Weights of a small transformer language model.
Training: a variant of Muon for these matrices, 6754 steps.
Each number is 500 + 50 x the weight over the matrix's rms, rounded and kept within 0 to 999. Layers, rows and columns count from 0. Numbers have three digits each.

# layer 2 MLP up, 1536x384, rms 0.0767, rows 1111-1127, columns 192-383
444469546479541439554562561508543516498585430409484441612566528520534472489430478477478556524516479493522571462471517509521469523468494567474490480459544507538474524447499543444568510502449517487469500532584480488542586495394523494556527497490514480450516549462452504477482517571588503458540509470569576546478488535463521466486467469549579427425496523462527475528539507449483501523541446543555538541482503504489446559485459470386512480453478513510534542470567523516550464497520479495461528569440532473555520549453458488496501462432458492558528517542404551495499417469579569495
424457422506526559556504547477450520454444476473485541522503515471516494479552462499450460488508522474477521498467428523579448426527564503450461473493382497513421428423526512490464491444456590529572461421564574494526511531519528608547492462509535478461505525452562457485554519545498584478491458543492540612511547524491511437475428507457493499560487504567533466429443521623522591572451511523403522491478422606550606551513489447436506475505508526514571531518517569440438550508568402505543561543467580541567487578531577506454458533438495497512497568532436538448487563547522483549
472437527516529495447446452534479484504493481493515491514505515516489465468522420452537481515480507461496575524460484474455472550469532464437478521541479497553456514474444506567491481508510501497469506465523510481566474523527487574489483552509523508536536515500502422473485466482531491535564509473481469504466481454472513475509512528529488520489496556540485464428496489448457481484488475494451520500477537503477443494516546535490510486572508515462497456567496472472511490493507514513420458533510487482499525429444505495581473519483523530554518554474506445512503458548444482468
464511492528578593566449540419464478537497605560443650446501425573555581524511543479554456510558456472612557430487611483497582514550477527519460503615457428582493522589466524433499474510545528534558506445327442595509537467437493519482519520539436436433639510483536589527537555532495561562537588480478561525419583476432493512534524531507532482526447472518506377577480452404550477536438486555609551475526518461507510517546456454495539465447542539496521449500519556473446538540446455540545495460418515518567452561420484625502578576509468438502481450470510419483536532491454451450
581543429536603522496497500479410488570445493380497396485509510504325452502514490573467436590473520576558469520460514339521536491464535485534570580495447551475647391476539544521542436545430534502466545413485458538518691444498462561365393554500464493486467529531428401548594442444586555570429524523520521465546474516528510545481474457508530437402487448411409562468464483407476620494518627435532505520599561518507548514430405483498570545478405480515530562409544563531516504491459530436538348538572520590545503619485544516490402456486552484466547511433414476535568433440506495598
550496548529495498548450492531447493591528525451438509516433509377524473522545502487447534435493526566504489509523523522543521442526573598487518450449482492527436418509488525458484454466501415476426518540432484542469480436596513507471351427522394456425508558485527478457479494551532492564466536478533510567514617498446462612450565579397561488526493425597544472488508479483495605398553557555479570466399463503580544490539522431538614497512454577430380498475510550468459435446471447526482511508489507537487502450505489550508512514476509480533501527508458490461507479497516543513
517517470489571565591472552531558505436450478514618434472413608490456551531584502460479486525504502501499456493519505468511521492478477444541547589502459535463468502422470389485531518446586536591541540432488450466598466512613513434420560525490548534560488517450463509489502544443514560504433514403606516468498409412462490566472537532421462488517484540525501518440519490501467444551535530564421515517457473531500493435511458477406527457452513426418550433560448496477512504493504513428515452466489549522442383525529441426486518479560569532552476561513508534573481472574367505521
521503439541482510485507589479498485491495489536497504531498481501474482498498526511568531507537506518528473459477526495458535474469486472498545543529535491550470470472478484537458499524550536517508470555517512529501529508470419515491509500505484482508492453438484506554407503457537503523484493486465556541533478463528524484485534517542541532478467467518509532503462546497494475495496474463537499531454518551464471493541526476431539520445480453476518495480462519487517481511492542493516532539515521542495519479478465489499495515535521460511489478504458517540513579439505517464
446586557555480468518449399508481427526465569552476513538506465535482495443446505641387548496506550453522568478612531486490566516458483476478464501445481495444430493426420553531524455554462544501557436510478491490562464517474509547476498410466491418511559427587440516435462484495444425482446486408537496528472461473484520491417510497390455487515504581597611478443541577549533460477544608526510385542450584444562611543494449492443496499446481483456484531393564468514499576517512540464542477511474554553559495645479508614507497509554550519469501507545551490489412584588507483401
495487435579545524515492419606504547481487480485579505433535453508373446433518476495464385542473491508586525476430469426495492594537513520565525442391495531556587485550564525491548503458506437531474530468541555467446586518451659459457546529458567484503486496444462554501490463486556579452519410492514457434525486406463555518564515536416453464502485507486497509529493455460485527501551437425515565481514540623424532436467502602477497517436507479466456474488491509566496454512522580432539528575437567511474544412481504490491523534398479385534553482498514517443465473503496480448
497627422430488458544522453452497456498520530565546537424567442459489508539414519435483575555473535419472562450477457537434581451503519473497600455482456478459501537500451513456529477468461393527485483466453518420465416387459487499540535506552524448464403587489505490498451470566517528546460542528487487524531446421372502458501558562503533495470507544525503581525534633518466446424555483485498414472545432409517544468528425516451511483554493467456630539648580473540525543535468450499536452468463537467547407525424520583463516474460559529483534502499487457410471510527427528453
571529409467473555570513472408605536576438497482420608508537558470424461509417431462474521479455583467418500486496505516516618499514466435495469437461565527558528438493401387655381527495610575489409482515386451513426485519492504598597563430497454573529450388448420552443529496435471590463354437508532593435552490542642607483376550510499576533504489608511507453472467486474484599569464499408397574491604460443479496463463451401463579584436433478438411415578452501590663507542525597556566629590568489493485496509375516446503565571373545590498517434592491396487405441613511427559
437482530607509402527519536501484492466542544523550490585359443563478462506528482542630531461365507501455516517570508519491539436587500399507452460408566440528564347635509525402544576485554497564415510464510522554491523428533432584416466554517451506472545476513549490500457544487548478670526607565459516526555565430544390457455422410461500498566493626570490480435457461423566529546508570522453441550572526614498414483474507578452567543459503489508563474491509515581511601537387569490408597521516452550539553502473507566423569495570487397537528546455506530428521425639436518626
520551539561546590454510545569495485484439463493481481489607476411502531446517538565460596521393426511549412367449500387507439408455543569587581425519568450513444518445624486443523434493441462578438417551480452532453490500516524486558439568485476348420444537492578488511482463555471546541542554507449548510448450506641442491619475488477479528457481560430477451557421554506502397545470369442536508500484465541486535384451465527606417467496461451561490505428508446497509507502496371454522549487544555531475593492440508596499512587579402535538484470657506385524501533513500438590
415422542485461529427474442532420500404456506600502491496465464560561531503558558450486457490500550444527421487495467597482527468507540495462416490486443515489367486453564528516538487518461455483413599591489427436517408522426546516482512453606496599559541577463491517564560582441508561631499461517560497477571505516505513463401515500558477539524436615559492431570496498482462620559482408459593452475447587570474536545430405486569589481551514483458415463452472526394517549476507595532496477491637397461513496477471495559502478522517525544487494462580498472552521533567493508359
516540507494533524514513565425559540440481528543444521464522511423475443503497417427568362400576480528508455427491565553482467471436476511483377516453459475503505422501503484436524504504501518524548550559540464500391561508594533576441614466533570558468562558533492470388569492461487507489496466487421533473496468451472418591591398519445507352482612496440464544413442457484538432547590525505453508576571449384501536461530470513470489496509557554526421508489536498441440512456387529547555627549456429511423460493409604527512446495451547485595477461570471406495400467431539498573
461481429458476431531538466516571514508504573464524526563432541622468501538506485448462538501527452623491543496413467468581505526514426446580533466407556574518450468552547521497479525508431507589507473453473469434390453533466582466526524501550478512526445468499590577474543538512459437540514519506532520405534562515534510451426510510497527533521505636498490358477490456451456572518534466469489494562497483491515496548470461444492471431495502471561438505547504509551548573526508409539526459478526573507465515528453526561429476536490509585495483482487561470430556404544466513447
# layer 2 MLP down (transposed), 1536x384, rms 0.0713, rows 1111-1127, columns 192-383
527485492490591451501495543514546543439444478528522437480451474579492547514493478525421518593368508489536509469504451504479529558503536511537560449574508603532458418546460560506480558425560519517534396512511494415503513477435525511417527485459504423493526487522451502484507520487517597493538504532499562485511520520533526509508531588514475486525556528525508512555491526476563505502561441558452447471467488460585459555511513445509446563466525436513514507513499574510514561540506490507511411483454500523508504489475518531560418543498468464512445466548466441569570436492475503486
467465485626545536526470546536511544497427361497558540471529543381479577555524497457569411460491484550469479460467458483576436517509540505505517442567437475541495469487575544529463465509535654502561574518428495563425457548452526522386540570494491477502418508589476529470511482530492470511519489494387384447474507507547500553518475490473469480510399531497470470549403486461546550491427525573435518399546471491511570488504379468512549613452488399503441498519457519508446492644528420409530473458405501579581436497434477608537529547412458491526465523563511519447551622476453428560
502448558499490501480507511436500497522479550554544475445506536519523543523503511434521495493499517411463533482521520503485494483538491508556502564447497447522475472453484538569512558512470427513465509498517551497554508510487471501545498540493495586500571531528532543481498539455503586498558499509503508478512485466525597472510463442516532468442477510448549480502501479504539510506457497516523471428464511480518441465530437556499539465537513539521501476546478468491449490475533534536480504567491511474469581447517482501514468502506505486517438481539508468499456495511454486517
475516365498568476429529533453468555493480592494484486576522524505567412542494516493418506476353551501510508528482515374544525463444599468528489490471525450555467532506455473561460486565428477493460458491501490505498509504488508541469658435538437491460566448437463549477549553463519523536586425379506495510554574505435549527500434514420436529529611507436556463509502506556548520508455572534526589448490635503494545522451535506440513534533596554410481534415480509480527529477496448571524484520513453538474574527505462522583577438441459469492546504443532498532582525531435493549
601622484559585471483552494451470520522385466474483527505479479534430398601500485508514366465456511577569392404419500540462474558529462428524484450443468501550497457468445528564571393517556423508449482460507458408539544418441539525466528459508574567472546555470542464534556543499471455480512480507448482537587419536493550390401556525662585470362569523467589505435460508393424517433547570545433607475558553579511564515464429576503510401593529451338529528557576555571549468445525519445522599543515476417483520471453545496588595614444465496492493430449449485474493517461476487567
509500588484426498432540474561573474524550548526449511595446415608489529438529495554535560524466392520483520481490443474497487423414511486550572524429495426393458420517456496481521540540478602488494538438579525447532513455580497482496502494519540533470461494428496480527543486628528507552476412479437479482502492497435479556505509541525549499448503448521513371463550529538527508475531563530480589434459549459461552471505442459487542586525471551487470504450535538467469452483458475528494536513527417393531494554540593526391582444490476516460428540545537413477550510451517487488
508419426492500470620394534491518396485532470432509446518492513487540489509496522521434515482451501492456505498623478514509448469469487554453486416548470407506483467412573546537509541451545570521464520595549444521535538540556490505551577459571576474429547479503428559483494505518490490455489476530478496463396425503532477444514461529538438522509488615500554431484560458504458526490458495522523500511515466516446437517521477489440560554488446413514491473513534436573467458465438540495591419558423458527487386509466533524433476462529488584569490453538537435497424555447440488515
500477525456476561496501576495462533497536519494475507457507482558513489502536472540510474526531503546515498525476461532465520491548531498481463508499454474482484491517511510502448430486498498460488527498511524477458534465491524551454500500526490472425426449509485546485500528449476513513547532470518456481510486533502486594480478497500458464524567500498465483503502501501456519521496529516458506510512397532493506548476495483517488495532504474466533505498478514484506546509449553493483529511529488535574479493480500504516486456483467501472485485435459492514458524510511561494
544502572496547602576479451522463470514480484575516497514487456435440489569416512499501438510554489552501543441479546538519566578450521493536481457436487491463467484385529552536521438507498452548463567502470418515518558539564536524518516535423485466541483395628612569509560507546424450583501466506481561475445494442462481478454567478628469470578529533412536508564460506569486518442477557452520509436569578548578547477586478489491502537378433458354423586476528404527439466366541404423484440602481436440482435496555496534490492554538531597527464571525473481524470502521579445378
449584417496560505484510466446503551573491445410577545470467526501485570455459565556617489502494577545581521591490490619472509527530610368513452480416383472492406434448579574475465532446454491485534392562543493506473483507480537580469522460492506453445506389466509508513449466500496553572506498486459537477432489523518452470516508570539485527573468502585498447543443467436529530482455450491503575488427482427407480432508543488482539536538557467530558543478455416547496523546468568569497537526520547483551455512439507420424499463488593522536502433376470430534450482500569559406
476543373439513479523546458550494544447551514478503507467614519469421620596542450453566465484476482454533571417557484501448522452516406482550488518497516396494547479564557519482538509550439498441475416518478524470504559443487432483547513625436594459493496517377496573434439515517493569604454630500538438475531483388492455495496429441508509468495517477558479561487513513455542537513553558464475480442534519555524506516598478548396503503555539453497427605562474461541556436474464502459561431473401471522588457499471510474501532547497497417529528493563420466401443457466479495548
521556607481462449441475539503451523491431597454574549477616587555539445476479562468491540513496525534496461524481517590461426355563493478538491432525519570605409456455523420464474523572440370460538526515561475370541574409606492484417433477422595483493490502476488340536471504536611574530485626580588453538481440553469499455534405528454465445472413413546435503416481366494441468503480594579514520553492470424497598474469564643564477498518469415610455498501549500439474596360474566492476501424515475521484454484564511501466520417489471574462414495488522557603555431481556511406
498396533498470548525433437533496519481434484430524531500564594456459560564457473541605541565453460403547436411542536532467578487492582417462529534616508360520596399444442608456585531521432530541417520537486585658420527421528392537419556532498479373584430485631430589558495487520597448475519452421499459552464501470414476611458534370546465533500605527514493376546535497502508462456595498422531629460604656447546516483405634452435487413489439573564594404444600481527561505544426518414539513539419478457453549511564422476517505443454447427534560459512597454474518540554484585514
516416407500543614500519507620528425520492495432422513480567446452581492415553393629457468459388529505519429368478448482550464470389501457603528466436549483490440403572539471544518496456452507349506536492410553677492461380564454524574446550453528518482478488492466397541530421592561469542458545558409515471539565482595469480579428514499558536503402538496508440494422489474483381472456503559528454454495480567469561442501630428549379553608470434488548470580479530512487487534398454493579528514589593382416555465522478408323503557465452473545474590461534576571471361498491491425
457465522401523480456474601459493492487454412429563511394449480506448502519638470519497480444535492471423388529590544556521525465604544482496550408479419525449562476437573591431469493452534379364508486480517488471586527539465499528574496461574551460439500566460498553503545398458370540536530514480496379496377438387501504514555479565454574453536426381615560546547499526520473524547495518507536599512580485513550572491512460532539460522430576467514474511442477503546550543426453516433454538426499479414520531579510438502540500569534570548527473410452522560501597583475555538487
486462512467535420460502475507536522491567345576527523527479562503540553470470433532509531464522489524544445496525423544554502480598462587465500479432626508452470406483536386510522491495572481538597533405523426466460455402497562578540435478576538570529574463503559407493417465406500409514370622508425423412408426503631488565482588527433615445418421557574499553555497573474580461462435500453429596543477513542462453418482507466575514474499555460388479504544545429500515487623436498490424498566550496601456482393425526583486608505458532418418544540498560526374559509421489603447
463506481438545493539456433494557446528395554505544589436453522661468459553494465489516497565516473409559478415475517493521480526490486416530487402534461529582486544459514572486547505429489451563459529604487519523399487437483534561463457417503421513502479394411511456565521511490582490539486442511534497434489546521458573514590461604507513505577466514452426471469422415439522532498473562457456475523527430502557470444495529628419500466478614591569495527515519472578529517520536542547573480458558522582563491512456538531515491542464500465468473479576447530466475503497489487493